config.yaml
n_layer: 12
d_model: 224
n_head: 4
n_kv_head: 4
head_dim: 64
d_mlp: 896
vocab_size: 4096
activation: "geglu"
norm: "rmsnorm"
norm_place: "peri"
norm_eps: 1e-05
positions: "learned"
qk_norm: false
attn_scale: 0.125
bias: "none"
tie_embeddings: true
parallel_block: false
extras: ["capped logits"]
init: "normal"
init_std_qkv: 0.0478
init_std_o: 0.0478
init_std_up: 0.0478
init_std_down: 0.0478
optimizer: "adamw"
lr: 0.00207
beta1: 0.95
beta2: 0.95
weight_decay: 0.17
lr_head: 0.0109
grad_clip: 0.5
warmup_steps: 340
schedule: "wsd"
decay_fraction: 0.915
decay_shape: "pow"
final_lr_fraction: 0.0
batch_tokens: 32768
seq_len: 1024
doc_mask: true
train_tokens: 209600000
steps: 6397
dataset: "wikipedia_en"
Each number is 128 + 32 x the weight over its row's rms, rounded and kept within 0 to 255. Layers, rows and columns count from 0. The size above them is the row's rms in percent of the matrix's.

# layer 9 attention output (transposed), 256x224, rms 0.0622, rows 126-127, columns 0-111
size [111 101]
[[125 142 108  60 118  72 161 102 137 123 141 100 131 169 130 129 135 123 144  99 145 116 118 153 151 181 196 106 106  67 113  94 140 185 113  47 110  56  96  69 128 109 190 126 123 111 175 164 153 109 133 124 152 127 115  92 164 131 119 136  87 133  80 144  89 130 131 108 152 125 146 161 109  98 102 190 111  46 121 117 117 130 139 106 121  74 160 135 134 149  77 217 127 158  71 137 158  92 157  84 189  67  69 117 129 111  99 102  84 174 137 120]
 [ 94 123 108 134  97 164 148 121 109 106 107  96 130  92 173 134 102 159 120 118 147 136 148 107 141 103 183 162 157 154 143  98 171 150 162 164  98 121 156 119 129 106  65  72  82 153 177 138  78 105 166 133 124 122 132  86 119  96 145  57 122 103  89 129 177  81 143 144 136  63  91 145 100  62  77 107 176 125  62  85 172 112 145  87 145 113 113 152 114  97 119 112 100 119  74 132  95 165 167 124  94 142 154 149 218  67  72 110 148 154 167 131]]
# layer 9 attention value, 256x224, rms 0.0655, rows 127, columns 0-111
size [104]
[[127 169 126 126 145 172  98 126 101  85 181 130 136 149 151 163  69 130 142 143  59 176 173 100  86 145 226 161 145 141 101 111 136 157 137 108 102  92 115 118  94 109 106  85  89 110 118 176 110  90 128 151 144 122 107 139  70 146 173 153 124 120  58 121 113  87 184 100 151 107 113 193 125  59 145 144 155  94 108 105 145  63  96 138 140 145 124 120 110  87 147 113 105  85  99  54 134 171  91 145 143 117 114 138 141 122 118 107  60 156 107 184]]
# layer 9 attention query, 256x224, rms 0.0741, rows 128-157, columns 0-111
size [ 78  76 100  84  86  98  86  77  84  89  76  90  86  84  79  95  87  83  91  90  76  89  77  75  82  79  85  81  95  90]
[[123 160  50 148 143 178 167 135  64 109 124 144 115 155 116 127 105 131 127 109 148 119 128 122 144 171 166 116 134 159 192 132  76 116 133 147 120 137 143 135 166 144 153  97 114 135 155 153 108 182  98 109  70  72 134 177 153  95 121 166 180 130 182 149 108 129  98 128  48 163 163 143  83 114 135 198 147  94 144 106 188 123 155 161 131  88 126 160  89 159 124 228 166 131  79 116 138 108  70 160 115 106 137 114 127 186 174 154 131 109  93 150]
 [112 142 173  88  91 148 133  66 104 129 102 116 164 103 200 146  81  64 133 116  96  99 162  89 125 120 179  99  67 105 176  99 182 167 158  44 127 124 157 149 151  87 168 117 102 124 126 118  89 143 128 109 183 132 138 166 157 135 106 128  55 114 162 115 176  60 140  70  37 138 146 126 113 171  75 154  97 136 110  87  89  95 211 107 114 109 116 122 150 133  28  78 131 180 173 109 143 117 100 132 127 113  78 103 107 133 192 113 123 132 121 139]
 [175 136 101 126 113 161 173 122 136 162 139 118 153 144 130 133 112 120 146 130 193 181  75 123 156 117 148  96 111 171 144 118 195 115 180 177 133 122 134 142 157  88 177 155 164  81 143  72 223  85 136 134  99 106 163 165 169 142 186 115 113 183 111  93  91 151 135  87 163 156 156 119  79 103 158 154  93  20 114  27 170 137 148 122 148 115  80 133 120 146 166 148 117 135 133 148 104 144  79 135 158 108 133 190 155 186 161 129 115  90  83 130]
 [ 87 115  44  82 132 143 150 113 132 114 110 118 155  97 161 180 153 145  85  75 140 101 173 178 137 127  90 117 142 122 162 123  90 152 141 133 127 147 186 115 111 150  92  74 101 131 150 123  78 193 155 142  53  56 206 165 115 151  87 160 152 131  41 127 143 114  71 165 104 129 169 143 116 144 157 142 182 124 114 157 130 157 122 122 106 135 131  98 131  91  90 155 106 131  74 121 110  96 148 140  77 127 127 130 168  88 177 129 137 107 103 160]
 [207 113 156 154 132 138 135 150 179  98 101 150  49 135 104  38  98 159 105 139 128 161 142 141 116 175 174  99 134 139 104  97 116 183  92 114 136 149  83  82 145 130 156 118 137 124 157 157 138 121  96 110 121 169  83 116 111  60 126 119 119 135 183  84  93  79 148 124 140 175  92 112 130 110 142 152 113 146 150 139 162 119  61 129 131 144 126 154 116 218 174 161 117 179 153 109 132 193 131 133 154 147 139 124 128 178 135 131 115 154 123 118]
 [160  85 149 153 193 153 118 102  94 163  97 141 136 124 101 156 134  75 160 108 131 204 107  99 138  60 109 127 134 194 110 145 164  98 140  99 137 102 183 133 161 125 156 163 126  90 109 108 197  82 101 122 135 126 166 128 136 145 147 113 104  94  95 119 184  79 178 112 147 116  41 154 145 123 134 116  97 168 134 106 101 132 104 174  96 174 120 100 132 130 165 120 106  79 121 183  86 153 109 133 148 161 142 122 156 124  61 118 114 180 107 129]
 [125 103 163  97 194  99 128  85 150 134 145 112 132 151  88 145 103 112 174  91  52 207 210 153 178 102 145  96 121 157 126  74 101 177  92 113 113 112 125 147  76 129 155 100 140  89 114 181 140 151  95 141 126 111 119 112  84 140 119 121  94  93 136 169 163  94 190 116 140  78  68 198 150 159 175 162 156 168 167 139 168 164 106 151 165 135 157 111 172  98 101  72 113 141 152 185 154 177  73 125 124 120  90  98 169 112 158  89 113 148 131 149]
 [129  95 106 154 110 119 107 192 173  70 113 161 102 164 135 144 176 154 136  97 133 167 203 113 159 140  96 152 135 193 104  91 169 143 154  69 151 146 178 115 121 198  78 103 111 151  84 138 189 110 152 149 135  82 180  74 132  68 144 107 114 149 128 138 149  80 110 116 152 149  82 132 114 156 135  96 144 146 162 108 137 171  82 136 155 187 127 159 151  93 118 106 148 128 121 178 138 106  97 143 101 112  96 143 143 125 127 152 113 154 175  92]
 [142 179 148  83 126 149 123  69  84 185 164 102 189 117  82 134 114 120 108 115 173  76 119 132 130  61  20 190 125 148 115  94 187  40 151 141 175 129 122 179 163  99 127 122 141 122 108  79 159 114 150 106 104 201 147 161 144 160 127 148 130 145 109 117  90 143 112 105 148  97 132  98 113 126 153  68  94 146 181 109 135 136 115 116 136 126  60  96  85 134 134  82 156 114 160 163 134 133  99 110 132 178 101 174 148  99 111  79 104 148 164  93]
 [ 44 111 132 138 160 141  79 114 104 138 109 110 144 145 132 150 130 111 135  98 146 112 146 144 140  95 115 108 128  99 116 134  90  73 156 215 125  80 176 106  82 122  78 119 138  99 108  75 130 134 114 151 120 133 147 156 124 136 144 122 146 126 135 129 144 154 119 134 184  91 158 176 171  99 141  90 132 158 119 194 108 149 177 168 135 165 105 152 137  64 113 125 150 102  78 145 170 103  78 120  47 133  90 195 141 102 110 151 153 120  62  96]
 [ 83 104 205 101 160 134 108 113 100 124 112  93 153 159  71 191 115 105  94  91 137 153 155 135 121  92  90 111 116 167 139 154 105 117 122 179 124 117 149 113  98 100 113 157 155  72 115 136 128 118 111 153 146 110 189 177  92 169 138 173 105 112  79 174 140  83 168 132 158  97 124 152 185 145 144  89 116 162 119 200 104 152 142 170 111 164 112 124 136  87  92  42 135  93 125 134 116  99  98 110  88 142  91 146 156 117 110 147 193 128 113 151]
 [101 129 106 104  98 146 143  71  89 116 142 116 179 138 151 123 124 103 139 126 142  45  54 103 135 104 130 173 154 149 110 128 135 130 136 180 139 148  97 131 176  86 137 112 125 155  96 102  91  63 116  98  14 172 125 201 101 177  96 117 125 126 115  98 116 132 150  97 133 133 127  99 111  81 157 105 117  90 140  58 107 102 111 120 135  84 148 135  90 167  99 124  83 112 125  92 109  85  82 104 187 154 173  64  96 124 100 110 119 165 154 195]
 [193 120  86 160 173 130 151 193 197 135 158  92 145 165 172 160 157 190 157 109 124 230 130 125 132 165 140 165 197 166  97 116 105 206  88 137 113 165 108 112  89 149 190 118 168 125 131 105 137 147 117 130 121 142  93  45 101  91 128 171 146 184 131 141 131 134 126 168 119 159 131 113 123 125 148 128 157 146 106 158 181 113 126 127 122 162 130 131 105 128 188 177 117 152 108 134 102 206 146 154 186  79 152 124 123 144 182 141 121 115 120  93]
 [135  98 162 127 160 199 107 123 158 124 128 125 127 126 121 182  81 132 128 117 131 200 102 130 145 155  95 135 126 178  94 175 105 124 169 151 147 134 184 145  76 126 204 152 146 151  46  69 162  92  87 123  75 177 112 140 126 147  71  78 146 115 192 123 104 113  90 125 134 111 153 201 107  97 127 159 164 149 137 161 144 149 114 180 109 143 145 155  95  77 201 159  95 119  99  91 124 130 137 178 162 152 147 172 159 111 149 142  85 171 106 158]
 [ 71 173 105 124 155  85  82 143 116 146 163 137  77 145 117 108 120 152 205 103  67  91 249 112 168 135 156  49 125 111 182 122 128  93  93 104  65 107 132 125  93 187 147  94 133 159 125 151 112 160 109 109 125  57 116 100 164 119  99 139 127  82  98 151 149 130 147 169 111 147 105 148 121 129 137 138 173  98 120  74 190 117 121  98 152 121 162 185 158 139  83 143  95  95 129 146 109 113  92 158 113 128 155  97 147 104 153 145  82  82  85 113]
 [135 109  82 118  58 165 187 154 141 140 117 123 166 129 123 139 136  93  41 140 109 146  67 132 135  96 103 107 160 162 141 155 134 140 124 161 193 161 100  86 176  96 137  87 117 155 125 119 128 102 117 114  54 174 150 143 111 105 145 170 102 156 160 139  80 107 103  93 134 173 189  46  87  91 101 182  95 106 165 105 158 133  98 133 136  86  85 148 108 144 118 112 119 132  99 104 123 108 105 144 181 104 135 149 116 156 129 175  91 183 189 153]
 [132  82 153 119 201 148 118 101  72 102 139 149 173 124 125 207 150 110 164 121 172 143  99  83 107  70 100 133 122 174 100 147 166 108 210 122 140  87 192 142 143 130 134 135 126 103 137 101 165  99 106 142  89 155 184 140 120 185 196 147 156 139  42 144 145  91 162 150 143 106 102 157 142  85 128 105 134 135 115 160  72 168 192 143  88 162 127 102 123 120  86 122 146 105 151 171  86 134 128  93 104 139 144 146 146 122  78  82 166 144 113 127]
 [150 102  99  95 173  79 175 112 116 137 125 133 141  99 104 149 101 112 126 144  75 132 138 160 189 128 187  99 130 160 162  86 165 137 136  76 140 137 162 157 146  60 183 151  38 123 131 152 123 155 122 113 134  60 161 161 170  80 129 172 112 119 175 159 142 140  86 132 125 145 169 152 102 145 109  90 124 141 136  85 118 119 151 105 169 146 106  51 127 105  75 108  72 134 118 160 126 133 142 167 107  91 122 126 161 116 120 133 140 106 113 113]
 [101  90 161  99 111 104  91 143 144 133 120  55 142 148  77 156 100 114  83  86  95 127 199 169 136 100  77  98 183 119 120  80 176 118 150 115 192  97 111 128 130 123 123 156 162  67  78  49 155  94 120 119 140 118 157  69  76 108 148 155  49 137 152  95 138  87 178 131 178 149 136  99 136 118 115 121 166 112 121 131 156  97 124 108 159 201  75 130 110 103  74  65 104 129 132 141 120 126 123  96 167 131 106 169 118 135 106  96  67 143 138 105]
 [148  82 163 148 127 199 131 117 124 162 131 164 189 164 166 157 106 128 126 143 148 129  64 116 129 126 142 201 152 115 163 126 172 100 136 160 110 132 111 106 146 183 188 124 148 113  98  75 121  96 129  96 133 140 140 124 135 132 133 142 129  92 125 167 154  62 107 155  39 139  82 125 107 145 136 214 107 160 129  61 144 106 178 161 178 167 124 171  62 119 156 126 194 165  92 115 108 108  95 172 147 114  94 126 123 176 107 131 150 176 129 146]
 [124 147 140 136 148 140 146 145 142 118 105 173  18 109 135  68 110 133 150 163 128 141 166 156  84 201 151  74 132 113 192 125 111 157 165 129  94 159 107  27 137 150 125 126 157 121 107 186 111 146 109 129 158 118 117  92 102 110 107 102 134  92 138  56 126 142 109 139  63 129  94 146 102 120 109 191 141 171 119 124 138 141 147  92 164  96 150 186  90  98 114 183 116 165  86  96 113 155 138 159 128 117 120 151 133 158 164 126 117 148 137 126]
 [ 84 131 137 112 111 102 132 137 124 116 152  96 101 120 162 123  88 191 137 137  55  57 136 169 106 152 154 114 172  82 156 136  57 114  78 144  80 139  64 151 115  99  89 126 157 121  90 156  79 191 129 105 184  98  96 146  92 111 104 116 195  98 146 112 156 182 150 173 107 107 118 148 158 126  81 135 157 175 120 226 140 127 119 108  84 125 149 134 132 117  83 135 122  71 114  88 143 125 141 133 102 125 107  86 139 119 150 155  97 114 101 129]
 [192 140 128 131 103 163 145 148 164 112 178 120 103 103 132  79 106 221 114 181 102 124 136 125 120 166 170 115 163 114 149 141 109 171 124 108 118 171  86 121 110 176 184 132 129 148 116 120 114 155 126 105 100  86  67 147  94  88  69 113 168 160 170 100 187 136 106 145 126 169 104 142 107 146 123 186 193 119 106 109 125 119  61  73 107 154 149 116 115 160 172 217  99 185 117 117  83 137 137 146 151 101 165  67 129 158 123 151  90 136 147 176]
 [118 117 145 147 129  93 115  77  14 157 103 171 190  81 152 157 183 136 123 148 157  38  76 122 108  94  88 118 102 174 145 116  86 160 151 153  97 101 113 147 163 121  68 169 151 109 143 118  87 108 159 121 139 145 204 198 129 133 143 104 112 125 114  75 223  99 118 104 101 103  97 161 189  93 147 123 149 178  70 161  49 136 158 152  83 129 134 120 141 131 113  94 169  81  99 122 132  66  88  92 119 153 134  76 124 137 100 137 185 124 133 147]
 [125 156  86 154 121 100  60  69 127 140 188 148 158 100 119 114 167 121 148 134 102  62 109 157 134 132 157  62 111 102 205 136 111 116  94 142  96  97 104 155  98 137 128 139 176 117 152  90 167 111 117 121 155 111 118 110 167 133 101 130  90 145 161  84 139 179 190  84  97 144 147 126  71  85 125 146 107  88 113 153  92 112 123 208 165  58 163 131 115 106 134 137 127  75  81 101 118 113 162  96 155 127 161 114  91  65  63 122 101 134 100 105]
 [152 103 170 120 123 124 137 101 147 174  80  97 109 199  96 222 131  91 109 121 134 176 125 120 162  49 124 164  95 156 107 134 122  92 132 135 161 109 199 134 166  83 119 113 138  54 131 141 181  97  95 160 123 167 163 117 124 155 175 123 129 119  93 137  87  89 137 119 171 107 130 136 155 116 154  82 106 139  92 134 126 122 100 159 108 168  96 148 147  79 116  50 123  81 117 163 117 134 108 140  92 140 141 155 127  90 123 122 136 143  99 162]
 [135 116 171 142 141 144 114 128  84 147 155 102 114 134 145 106 161 125 136 148 154  84 168 111 118 154 133 103 139 103 147 149 197 152 116 123 138 108  43  96 169 177 114 152 110 153 127 131  77 101 156 119 188  89 118 190 126  84 154 161 103 115 141 108 185  84  74 166 123 157  90  86 135 133  87 163 121 140 100  40 106  70 163 111 179 172 125 176 134 117  80 170 177 137  79 136 112  97 145  98 129 170 145  97 136 167  59 134 100 110 113 150]
 [169  71 137 160 140 178 146 166 147 175 129 194 146 134 151  54  95 162 130 149 145 147  62 130 183 175 118 146 148 107 128 125 157 138  87 169 119 149  55 114 117 156 151 147  95 127 190 135 162 109 105 133  87 138 134 139 147 109 189 140 189 164 209 160  57 145  91 111 111 195 106  81 117  82 135 142 134 116 169  72 191  99 116 121 156 119 132 140  93 136 132 138 147 207 157 170 157 146  64 135 119 119  97 154 121 186 133 131 153 107 175 101]
 [ 99 120 142 112 114 100 105  82  93  95 119 154  38  97 138 117 109 151 123 126  77  75 187 143 127 159 143  79 157  71 197 102 102 122 151 136  91 114 130 169 128 140 101 140 147 140 146 178  96 158 120 142 194  99 128  98 126 152 163 145 162  94 171 122 166 137 123 189 141 106 139 137 152 120 118 123 133 133 119 137  88 139 137  79 108 129 196 171 123  66  44 140 112 106 104 136 151 104 138 179  99 109  91 131 170 161 166 139 166  33 112 134]
 [176 121 174 111 132 156 136  79  85 158 146 161 188  91 143 136 122 103 115 118 134 112  88  99 107 117 155 169 102 144 135  94 204 141 181 103 170 114  64 133 159 103 153 170  98 116 127 112 164  49  82 100  97 174 166 179 129 153 101 125 105 141 163 135 169 129 161  72 117 114 119 126 170  87 143 117 114 138 138  81 120 133 121 125 153 128 128  69 132 124 149  83 146 114 147 155 117 116  83  91 127 180  80 115  75 186  89  63 100 171 150 124]]
# layer 9 attention key, 256x224, rms 0.0679, rows 128-156, columns 0-111
size [ 81  77  92  84  86  92  95  82  88  99  73  92  91  86  83  98  84  85  91  93  77  86  74  73  80  78  83  82  95]
[[ 62 162 127  64 146 160 135 122 138 161 131 135  95  91 107 133 119 131 181 106 112 120 143 105 165 139  84 152 146 157 182 113  64  97 134 133 188 114 149  75 110 139 150  77 138 161 105 118 125 114 159 123 132  85 108 139 122 127 102 151  98 190 157 196 106 130 109 116 203  96 106 140 150 126 137 133 144 100 112 104  83 168 132 156 175 176 188 117 122 116 115 126 109 119 112 149 136 194 116 155  94  74 103 160 138 163 129 109 144 149  83 154]
 [ 69  95 140  97 161 108 115  93 176 132 134 155 172 111 154 135 133 118 162 112 163 129 111 147 157 107 133 114 177 166  97 113  97 107 125  92 160 129 153 121 101 118 149 167 106 101 133 108 119  70  96 124  78 192 173 127 128 105 117 172 133 170 158  93 105 102 147  67 169 107  94  82 163 122 156  79 109 139 157 100 107 142 111 138 151 146 139  97 147  64 142 100 129  72 123 161  90 106 139  95 105 138 139  86 136 122 103  88 157 150 147 127]
 [124 108 152  69 123 118 121 116 155 140 128 117 124 161 122 133  91 106 157 150 133 123 159 185 176 154 118 138 182 135 141 181 158  95 101 168 157 104 144 122 158 123 130 160 152 150 160 108 219  94 158 131 137  98 100 135 134 147 139 135 101 143 128 211 129  72 137 107 177 122  99 172  83 110 142 152 144 121 159 101  62 109 108 122 163 177 106 103 149 159 131 118 115 162  72  94 138 157 127 126 157 153  92 115  97 103 116 168 157 136 157 201]
 [107 111 112 109 119 119 127 142 144 157 119 155 106 145 126 120  94 133  91 102 122 117  97 169 154 155  97 175 158 143 158 222 124 122 174 156 176  86  95 134 130 125 163  70 121 113 155 126 109  86 118 103  95 163 141 178 116 188 114  67 127 163 143  95 102 153 117 146 168 116 159  77 123  95 160 148  90  95 132 110 116 119 167 157 148 165 185 159 104 104 149 104  93 125 113 132 163 123 188 149 108 120  98 154 154 148 154 138 158 143 154 175]
 [ 45 139 128 131 120 133 169 154  73 159 129 127  96 172 113 121 143 105 136  98 128 133 145  61 139 121 129 165 133 152 134  79 117 143  79 121 110 147 135  92 141 119 156  88 152 178 119 145  78 151 135 130 117 105 183 137 114 101  80 150 153 140 112 171 166 123  88 139 144 187 133 100  82 116 111 154  95 130 122 114 139 210 169 107 102 121  65 113 156 185 102 151 123 109 128 154  85 138  97 139  83  78 163 138 120 139 184 144 107 130 117 163]
 [164  70 151 142 133 192 143 136 135 102 110  78 135 100 138 153 135 119 129 170 129  96 140 127 105 119 105 134 141 147  94 168 143 123 156 116 137 159 139 127 130 154 113 122 131  94 159 128 108 158  94 131 110  97 132  95  99 101 102 116  83  75 112  60 146  98 104  95 126 123 145 113 126 145 124  97 183 140 156 113 133 126 115 130 123 126 105 138 153 109  93 118 108 109 112 113 137 133 145  88 149 138 124 142 118 107  99 136 118 104 180 100]
 [ 70  89 151 106  69 115 100 136 129 177  93  93 157 107 106 130 116 127 165 148 133  63 149 154 179 109 116  61 116 110 141 136 130 124 142 108 121 112 153 121 125 111  91  82 175 102 111 110  93  89  86 141 103 157 192  84 158  66  78 110 120 107 102 104  93 131 179 159  80 110 108  79 163 122 116 102 140 151 132 124 174 111  79 119 182 124 175 117 127 103 133  46 122 108 142 173 124 133 199 110 109 126 141 112  74  56 129 143 119 171 129 112]
 [108  96 172 137  55 131 138 129 117  59  96 176 125 112 129 103 127 157  38 112 131  78 133 116 138  77 116 123 111 122 148 100 114 113  86 148 146 125 122 188 152 146  43 139  98 133 113 153 163  85 118 157 118 151 113  90 130 102 157 161 108  95 126  69  78 141 104 169  87 133 173 129  75 103 146 113 161 144  97 128 163 109 125 160 197 125 113 146  67 107 115  97 142 129 117  84 134  69 193  79 123 157 122 149 128  99 101 143 101 114 165 139]
 [199 114 103 166  76 169 111 133 141 111 191  79 166 120 144 145  96 115  96 137 125  77  89 117  59 139 166 125 152 170  74 184 113 127 163 146 143 139 100 107 118 102 125 157 121  89 118  78 172 113 114 108 154 108 113  96 107 128 162  94 104 131 133 125 129  86 159 125 134 164 129  90 147  86 142 105 167 136 194 118  97  88 121  91  52  90  96 137 154 150  95 120 153 114 132 103 140  95 138  44 151 168 120 109 106 113  78 147 143 158 122  86]
 [107  97 167 122 160 157 126 146 121 165 115 129 101 174 131 142  93 121 117  97 105 124 170 189 183 157 109  74 161 134 130 174 112 157 176 199 109 126 102 105 114 140  69 141 141 148 135  73 110 138 171 133 146  90 114 108 149 173 124 124  75 147 124 128 126  84 159 157  73  66 128 145 146 108 158 156 166 126 127 135 170 125 174 137 196 188 155 132 129 122 113 100 101 111 172 129 145 126 143  69 105 151 131 134 144 101 116 145 119 127 143  65]
 [180 134 102 176 124 128 125 135 143 141  88 103 142 120 146 103  73 105 117 124 126  82 127 196 110 151 104  83 131  79 106 191 168 141 132 148 127 129  99 175 148 129  52 120 167 131 162 121 102 120 112 123  84 133 114  58 136 105 149  44 137 111  88  96 118 167 107 141 105 101 116 119  95 131 138  90 167 171 121 118 184 127 135 168 127 103 180 143  94  99 166 119 142 109 159  95 136 136 205 118 130 163 123 146 131  85  66 145 166 120 174 126]
 [110 153 115 110 166 149 156 112 103 154 206 115 142  83 133 153  99 162 140 100 122 129 127 107  56 131 119 191 146 123  95 162 119 114 152 131 166 137 120 111 109 158 169 117  81 138 113 156 139 159 144 126 131  74 152 141 148 121 172  49 128 165 120 134 117 100 128 124 178  67  86  75 111 120  95 115  85 138 125 117  67 114 102 134  52 178 100 161 187 140 173 120 145 114 116 158 109 100 159 117 122 120  48 118 111 108  79 137 147 109 121 147]
 [102  76 154 171 110  86 127 132 111 142  64 164  85 136 133  92 156 100 121 152 101 162 118 173 146 106 163 117  93 103 160  52 169 134 106 140 116  68 146 105 185 123 138 121 134 163 117 116 156 118 146 133 102 107 128 167 136 145 103 103 118  88 105 170  95 142  89 127 163 163  95 152 107 105 107 185 136 131 144 150 193 139  90 140 184 103 112  82 105 147 129 141  86 185 111 100 105 168 148 161 155 108 191 129 117 126 167 126  80 132 116 176]
 [ 81  80 135 136 119 126 167 152 116 189 118 148 142 141 132 122 193  73  92  99 112  92 109 125 167 119 105 111 113 141 146 132 182 152 149 138 203 146 100 110 161 106 148 105 164  98 120 156 140 169 140 137  53  64 135 189 138  92 111  97  85  75 121  93 149 152 133 126  98 131 151  97  82 117 119 150 141 111 102  94 129 108 125 134 153 182 113  94 154 150 137  50 106 101 148 148 153 146 115   0 125 191 101  94  81 152 112 117 129 168 149 113]
 [ 72  99 106  82 152 112 147 125 137 128 131  87 133 135  83 163 154 104 163 159 120  92 178 111 162 134 150  79 138 152 121 104 134 124 135  76  69 141 125 104 146  87 137 120 105 117 135 122 143 116 133 116 175 125 147 127 149 147 116 150 120 137 145 117 119 110 142 113 133  94 119 146 129 101 125 102 158 158 118 145  87  88 127 134 148 140 153 123 136 125 127 104 153 123 136 115 146 134  90 154 103 107  86 144 132 146 160 146 115 141  99 120]
 [ 90 209  87 114 105 146 134 103 125 135 172 188  99 108 140 129  77 101 113  87 149 139  89 100 172 135  94 185 130 110 138  77  94  83 123 136 191 138 128 105 106 135  84 150  62 151 116 124 118 110 143  86  64 145 139 166 140 117 132 127 100 166 118 111 101 114 115  80 193 138 117  72  97 127 127 153 106 115 156 117  60 160 156 147  80 188  93 141 125 131 124 134 115 109 106 105 152 110 112  75 101 139 121 116  87  99 108 148 147 173 131 157]
 [193 123 127 129 121 166 155 153 166 123  86 101 169  93 134 110  74 136 124 147 141 119 147 134 146 134  84 131 166 131 101 206 124 118 138 160 142 142  86 190 109 144 144 175 147 129 153 122 151 115 125 127 125 116  89 103 125 118 128  70  75 109 139  96 109 128  97 116 133  78 131 139 163 138 165 125 166 129 135  97 166 111 100 131 150 100 160 168 146  77 112 137 120 135 110 131 126 119 147 115 139 167  94 123 140 147  90 128 166 127 172  74]
 [144  72 148 108 137 155 158 117 141 150 140 132 103 140  85 112 113 104 184 168 151 154 116 136 174 135  95  98  93 146 116 145 131 115 130  36 145 171 194 110  68 111 116 159  91 106 111 118 101  93 131  84 137 211 130 134 117  79 147 125 195 148 143  69 147  76 146 127 136 142 107 139 150 126 161 136 159 107 109 139 114 134  75 143  89 163 137 131 158  65 113  95 101 101  78 137 115 130 145 107 172 136  98 100 114 134 108  92 109 162 171  90]
 [120 120 134 140 115 151 109 126 143 115 123 140 110 156 134 119 139  82 100  98 155 110 125 133 130 106 145 114  82  85 130 116 139  78  86 163 114 136 104 123 167 142  82 179 122  75 107 126 146 145 159 170  47 235 157 100 114 126 149 119 150 128  69  84  95  98  94 145  86 198  87 133 124 108 132 131 128  73 184 188 168 124 117 108 134 123  94 158 119  94  89  94  88 117 115  70 125  91 123  74 181 162 157 132 123  61 101 146 113 174 168 169]
 [114 123 176 138 140 171 125 109 151  97 134 136 144  70 182 155 113  88 128 122 156 111 132 115 209  87 115 130 110 140 126  86 172  92 123 144 170  73  99 149 132 158 152 189 110 150 124  71 139 111 149 130 134 121 114 194 150 162 157 155  89 146 129 146  83 130 103  89 123 174 190 155 102 129 178 107 162 128 157  99 100 119 137 151 165 110 162  93 132  53 117 104 198  89 130 134 119 104  97  76 104 131 176 136  86 142  72  60  93 133 122 163]
 [ 56 112 125 100 134 103 124 159 132 143 119 126 144 142  98 163 140 150 135 159 131 153 162  99 176 123 139 135 128 140 163 107 147 141 101 125 143 111 138 110 160  97 167 116 125 156 113 121 115 106 105 152 142 126 122 154 122 148 113 181 149 130 107 118 132 108  77 124 131 155 163 175 143 143 156 157 114  82 119 104 115 177 138 126 160 173 138  97 139 160 113 135 121 106 100 124 108 137  97 129 132  99 162 149  93 100 147 141 104 142  90 129]
 [143 139 103 133 201  75 124 119 127 140 143 139 140 122 125 154 125 110 131 130 129 157 139 151  94 177 159 132 107  96 103 122 116 154 108 111  79 143 108 122  66  99 163  74 126 120 129 121  52 125 193 141 139 146 177 141 102 158 151 110 125 134 115 105 170 206 167 120 129 157 175 167 115 117  93  94  88 116  78 159 129 102 148 110  98 141 136 163 129 131 179 145 128 167 170 146 128 158 115 137 124  88 135 119 122 146 160  81 136 113  85  72]
 [113 130 128  89 143  90 164 114  91 135 162 182  95 151 110 142 150  98 123 134 111  77 119  72 109 132 145 154 125 114 159  33 153 143 120 115 182 124 129  71 143 103 163 100 170 147  79 188 125 157 144 156 131 172 153 185 117 124 112 155 125 155 134 144 152 138 104 155 125 154 141 150 136 110  97 126 103 196  94  93 101 127 115  84 137 134  96  76  92 134 130 139 140 138 101 173 100 134 108 149 111  91 140 159  99 142 173 100  87 189 109 178]
 [229 161  97 187 161 136 113 121 107 132 116 127 115  74 154  79 127 170 135 178 139 176  82 122  97 133 129 176 116 153  79 199 107 122 122 114 141 147 160 184 108 146 127 108 121  80 132 189  94 166 150 110 155 123  97  93 159 128 184 110 129 106 138 145 147 174 132 157 172 131 112 116 121 141 103  99 146 179  99 102 135 121 160 173 135  76 202 146 106 131 184 171 139 124 113 162 149 137 173 151 146 122 106 137 158 130  98 112 193  65 157  61]
 [ 86 151 143 158 146 116 100 186  99 135 100 119  73 132 112 143 157 141 149 100 150 171 130 105 137  90 122 116 169 108 115 146 163 122 192  82  87 103 149  99 126 133 109 118 131  64 114 121  93 215 167 121 106 143 120 115 153 141 151 149 154  82 141 130 123  86 136 127 111 138  97 146 118 162 116 133  53  90 119 113  99  74 122 132 129 175  64 160 131 142 151 143 145 141 145 100 116 133 105 123 153  76 147 106 148 139 121 104 131 130  86 138]
 [162  94 126 144  89 145 112 157 160 114  91 101 131  83 121 111 103 148 104 144 125 112  93 153 137 168  85 117 144 140 118 183 116 156 105 156 127 135 117 184 110 161  75  90 138 159 171 142 155  99  90 111 128 102 127 111 127 133 152 104 113 101  94 112 134 128 131 125 129  87 127 108 119 127 116 116 180 133 135 159 149 139 131 162 144 112 153 163 128 145  99 112 145 139 153  90 153 139 173 108 154 163 120 102 131  80 108 126 151 121 168 131]
 [145 174 134 101 148 173 111  74 120  97 166 147 113 177 142 191 135 114 108 136 141 162 166  73 136  53 158 130  90 133 138  20 126 115 114 145 122 118 143 134 133 155 166 103 127  92  92 113  83 150 114 180 121 153 138 101 104 171 122 156 156 151 114 114 171 112 110 121 151 146  99 195 145 137 158 132 183 154 104 160  85 144 131  95 146 133 134  71 132 111 170 125 198  50 114 131  84 112 102 142 121  89 145 126 120 203  99  80 133 127  82 164]
 [ 85 174 118 120 120 103 117 182 122 130 137 133 166 161 106 128 113  89 138 109 128 121 126  63 197 124 128 102  79 129 145  77  88 118 140 107 133  84 171 109  77 169 138 156  96 194 111 150 103 124 171 135 151 116 143 127 114 174 110 143 100 140 173 207 124 188 115 151 132 168 124 170  88 127 118 114 118 110  56 110  93 147 178 161 122 133  62  73 134 124 108 150 124 109 107 163  96 119 106 166 127  91 146 106 122 166 163 110 126  79  86 139]
 [134 152 105 117 128  91 150 120 137 109  86 144 174 147  88 151 178 128 126 143 156 125 156 124  96 186 119 149 128 140 141 151  76 141  75 101 120 119 102 187  88 158 158  81  82 106 129 161  54 166 104 172 121 178  92 114 129 171 153 171  93  99 124 180 144 212 123 167 102 124 119 194 131 128  97 125 141  93  70 154 201 145 180 148 152 116 204 123  97 156 154 167 130 136 137 142 192 179 143 202 149  63 121  99 173 108 140 108 150  93 171 122]]